{
  "n_layer": 19,
  "activation": "squared_relu",
  "norm_place": "hybrid",
  "rope_base": 1960.0,
  "qk_norm": true,
  "final_lr_fraction": 0.0,
  "batch_tokens": 16384,
  "seq_len": 512
}
Each number is 500 + 25 x the weight over its row's rms, rounded and kept within 0 to 999. Layers, rows and columns count from 0. Numbers have three digits each. The size before them is the row's rms in percent of the matrix's.

# layer 15 attention key, 64x64, rms 0.152, rows 0-63, columns 0-63
063:530485502480493509504469523508505494505482490500459538489484513538507538482476473478528486518481546528481516520529458500494538501473473513515485488494521474560495474457523454488439516482528524
043:528569521502479487467497464490497490477565509466479467468452508522503491532491554475485510507511485499504520511482532498487524472475533503507511524500494532475520491475451526525496527517517519
126:496477494492489531509478528510463507494531529466515493496502465485488461472468478514496488498509455529494495506500536474510414508483513518517554526547475483495498560498490515531500477496519499
110:467428494516478516503479517500512505480454477520494510546498500454484497495481489495521494474458499553527475511536490505543479524474480506467494503507499457486488469510495493554516517472488459
079:510532466516502481484444495515476484471490502487503483497516492424501474531486472506460477490517455507496509467469541469529472485463549522496529521503491521497478521464458520515491501495501479
100:446502506480486545513478506538487508502506506462528470512518503478502482472493489512480525476468451498524465503489553467472431515507527494508545532496511497488504524504465553513505486502518513
102:503476455488510484549503514536474528539484541494470480528516516435488480522491496495508502484525490518506505525552511495527459513464531522500503558534472495483499497493515510524497508496481448
091:504473515501497485481538490508466522545478500479495494475448484507483483447501483521533448477501507525428471522532487520508508494513475527491459468484516487518526500498459497480511485487478455
106:533491485499542517526512532514473534537485499514479499517539513434477505562528519450504518467518527467508536530522467496495528505533517520514493514499488534498533513482518479501496528517506470
085:440467486504501507469496497506486450492472509500522524482477489536542452508517488488505525532466510551495482472458484510451486507562475498493518461492520464518487509509486488525484500489476514
105:473532500455507477497531485518513472500478456519451461498541511470508491481500504537500546513483532486520503520500483533498530512484497461481501466488544542468454465530517507498506525494467493
091:485493527495499557465491501550477486471478514466512539497518552471463523526558509505465463464473533478483509511476487543514501493472523509453509504506499518501465518504499520501500525476500508
097:491548493497517481509505502482523485468471505497487480555535511532478525512469463435498528540502461497521459520488512473486454490522476470535496483509528486503487500540507479529489502499542478
098:523459501525522538509522507510457509479523534512477571524525457479500529466484491543529498490514514539489502441511472498533479467462486517472477504493509489502501497495502487526489513475531526
093:476507530542503495516524493508462497509507506489479487502469523540500519495524502511513516497494468507478498468546468488510494521511510498504530441482506512533529532527510509433502537422527480
097:479508544494503510506514489484505458480484483514512495472469498489443454468521479458488470475540548522521472470508506443514494521533538514499533526528474516496489476480510488549515484510489505
087:514538517495557539508524488482521503468489490501517509473482558514446552503500548513497539506490491440517505484478513536507479539510515477524504519472497545521506523510519500509515498502493467
075:529524517516499515494471481515547480486487538504522522463499454543503480503484475552473551468497515488523465472471495502510481497468516501487505482528512514467551500526540494481560490494487505
097:458502492483463500508498529516461457510535511493505482459507481460525484456510478504525433516474488491457480476497481516503524482511490505453483535510481480513500497459457498460502532485468502
077:460522538479493502539507479525511460515562505501544486490486475511507520478476535479510490523490538508562497499512483509513475557531479469504507515487458467459521495503498506518507532508516532
104:469492537520552489496523493464481483486499450535485486530495514475524484502520543492515491502515471487511498524489490478500538549499516450493508474483481516506478472510544482515520564534500457
074:501521465529515465453493464489506513507499512526521479552436478528489470489540537492493453474472460527525478509527506492494508466505504501473537490491474462488468500487506536473483501503511476
092:468535495519519446522484531529512527516525494514461480491496490477476514530497536482522485503490528462504481516504534528530540530516474478514458523543482522526483517455503510474501517518474449
081:503462469525514464492474494550472506526530482509491534500504498500530518486548536458501447481523520505497508511504535526552486523484521463523536458511479501519501524488522527505492551514497485
090:449469524494466478500459450480521480501510488527502498531489475468508504497469463536481485496527503526476523481485487479543532477509535495505533501484547506491498531445504497512453476469482517
091:466538499516493482488518487507460504493553512481543541470522513496495508506507521438530525546496455473479479493523489484487507509542508495498523505474481455462488500526485504476514544466514532
089:479514507525527488503491483529496499497462515512510437485498517499509446506524499539471496472460571508460524490507511480495487517463530528545513479519476493512521473480447504508523529484519484
088:449523449471501473511486507485461501517517483540490504499494479448528477522480501530490486520506491534504517460456463506472526520486497481518514489502485485489504468483546505476478512463556539
101:565474524572517467506453498501545531495488500509504528534515470488483513487478493531533487464505566503474495505494505518531481479498487507524504505500521481524520533488491522464506504497501461
089:512475492501520492472514540520482519474569500557498512547490508514517484504504485523536498492495492544504510464509532498548478546513482497474469525515456491462494516501496447506470481520504503
086:505503488476455500485511529535535515502507528472483536465494474512496474535464480539505494511483504491474500551491507484479522513492588504511474504482503538485524520556482522461492504512499514
107:502511508518499519528506519517559484553497488486514520504510530482515507543494449515456496507500491459501519526461471506481514527569508557487486500517473498524492511505535509463470485487515471
013:480495514488486484507466480524499504482525421481500472492517466460483526495538485540538507478513514524512497465531523516523532499534541475491483497501475481472473468463526478508488510480552507
038:496518481527469471464493543526504494505507483520465483491491529469524491502499448470473525531483463479492498490460476510458519542511485501511464506455510472453489544480468488487463502485463506
105:536479524491465514527508490513487497512501535480521487464500487494456487475481480544516462463517542500476509513563528487549472487472548511484523521517475524530529498485487535484534482492506479
073:488498523458452504510476503500486452503525506505509523517505440467511533497502491470463508492508478552449473484513514522533500502550517530495502505516481521517506564479492468461503524482496494
014:439490495493501533503503483504441455534460500518532501519512481487548499515541487480510495501503495511496508460485504479550475485507456498488523522482463522548524518505504539528542505519493513
037:537486500496491504470528520496556556509473499449531479486469529501479465520479511490478488449500476504479500509520515548502457519490548467491499537504490494503518477469528501483506531500459511
095:530507505519492503521504464499499478518525451491523480471472554542519519477491489520504459508512524486527515494527521451497547540533519539489522514474522495533507468510490505493501486491438534
058:477528524500501500504528476475498451508499531501542508498467457470516469499474475459490494520466465481545484511459482491483518485452485487463498502479536467482491484499511551487519480469533531
055:458484525518499492514498518525523478472530543507529536451504475514495530490496486485475550570489526481477491522484492502501505526500544505524498523497490552527477532491495533464523498497457511
075:479498476490494491510488496504517542505455480509451488503536531510469524528513473499518503444500512512504520540513503512527516526464506511552459502544493505534459487486517466517484486530478442
051:503467512473481501528475568496512443498497491493497518515495499491490517509467444503490504488516450551481544491507508498517499524517463522511477489498488489535519534518550474546486493483530529
061:451489475486494490471480465525502504533493455535497509524559489522499543505469511555516493474456487496509547502516497498516536514533486533505487472485492483530522522484485459492467462490488506
052:524495505513490506476526460461466506503507513517479466506473487499514504502549532466504474484536504541511436465505503485511464428499491476468523500525504503446505510498478508474527528500497472
074:483472487502498490484506496511520516496513458492527528505543541560513564483475525503522555538463502482487528495528511489489508523540476463539470507476511506529496495524510519525492483486519537
054:523471497524510516491513454449469540494472494497495492500462551518488479536508495525521530502471504465540505528481490515471518482529521477498518495446518507491513495521550541524524521530488535
054:524450529470488489481491433496484478487505476522552512531464468521500522474512532469488498488495532562482514515541534490525502489508479509531482483515488473502495502479452477480487522497509473
127:524464503473494513491534498477459509507492534515486471506515458483520462482518477465477473475487524566477489472488497505527479470458467455494499479506456502502464457512489462516517507501491469
130:449516506472497457495462495533521497537492493481464484510532485488476532497473482561508457497499512520456516508492476493482496488501505487518468479516488488525503565490477484473503441511489465
139:515507510474507509514506544482474480513483463553452523485476494508532503548535485529536510544518487533508514476515509491459494475530446476551484478485482501504494500505515484547474511528509508
135:465508492491507463498494504473529508443494553553506497521506532513468490520492515503484540516449503541528478485522541523483526522500510458492494523498535512504472539502489471480538484508501459
120:491515519522525467500510518499516536490492531455542509451505528527489465553478562528496528505549522488496495503494471534471488493462490493482486520495473506504538519489532521476515515505503548
154:476497482530471453495490501502495522510503469484491493536512494487529522516491474506495495506487457488516473534453444534480530555504485516477510471556480490491470513493512519467453499485506445
141:454528489496519514531476524549482466547472497461499508482546495482485513503526487472466500540494474514530498506487514491531536526552492515532541518496499476523495513501494469496507527495459548
137:493507519516523495486497510492486455515502534521483517500477478497475518512506423487526461504560508517497514471520489449534524512487490522492478537475512500533518536480497457452492523460506482
141:443452500510495518483495489496481497462498513526519514478544508503511543468496527499491488544514515506489547443534469510546501488511522483503532476478501511511515525492510512575500529482497521
140:523493492511519502488530446521504545522473493475501505534539538562487491530535496478513462478453520529527531485500489487486487489494439498508492476477503474503531494516529491467483495497519543
135:465499492475521488522517485475530487557491523522535482523504499526492485478428467492500490508510520499486484534491484490456497490498470510493491535483472475515499456482525457556477471472476527
133:471496513510523527510470513505494488508435533514485511505452519522538485527543474515496440495475508444513518542462496505516531497488493536447490525481476495513507524508494519532512497506497466
151:506483506503442491517502485528484498532550546506502515531494473459489520501494496490481520518511511525497502513496487534557492461522475525457477524529494521475551531437496501459500502499518513
148:560502470481514479519473484468460542506490553502468497532511513509485515535531550525541501461505508492507510490507503481510543516520539492545521483484465505510534499486513497489510513505528452
123:503459449467467499507507496519483485512541494492460493523487495505522508493484505525534499500533490533511506498473517557489522529482494511519480518484556483476499483473495485525466419504504543
153:466521519457426505504503489458498472482523508504526457496516488503489467500465491499463503519494457492491521500485483451499500493505519494463507534476515482453543517511450524480496477485512536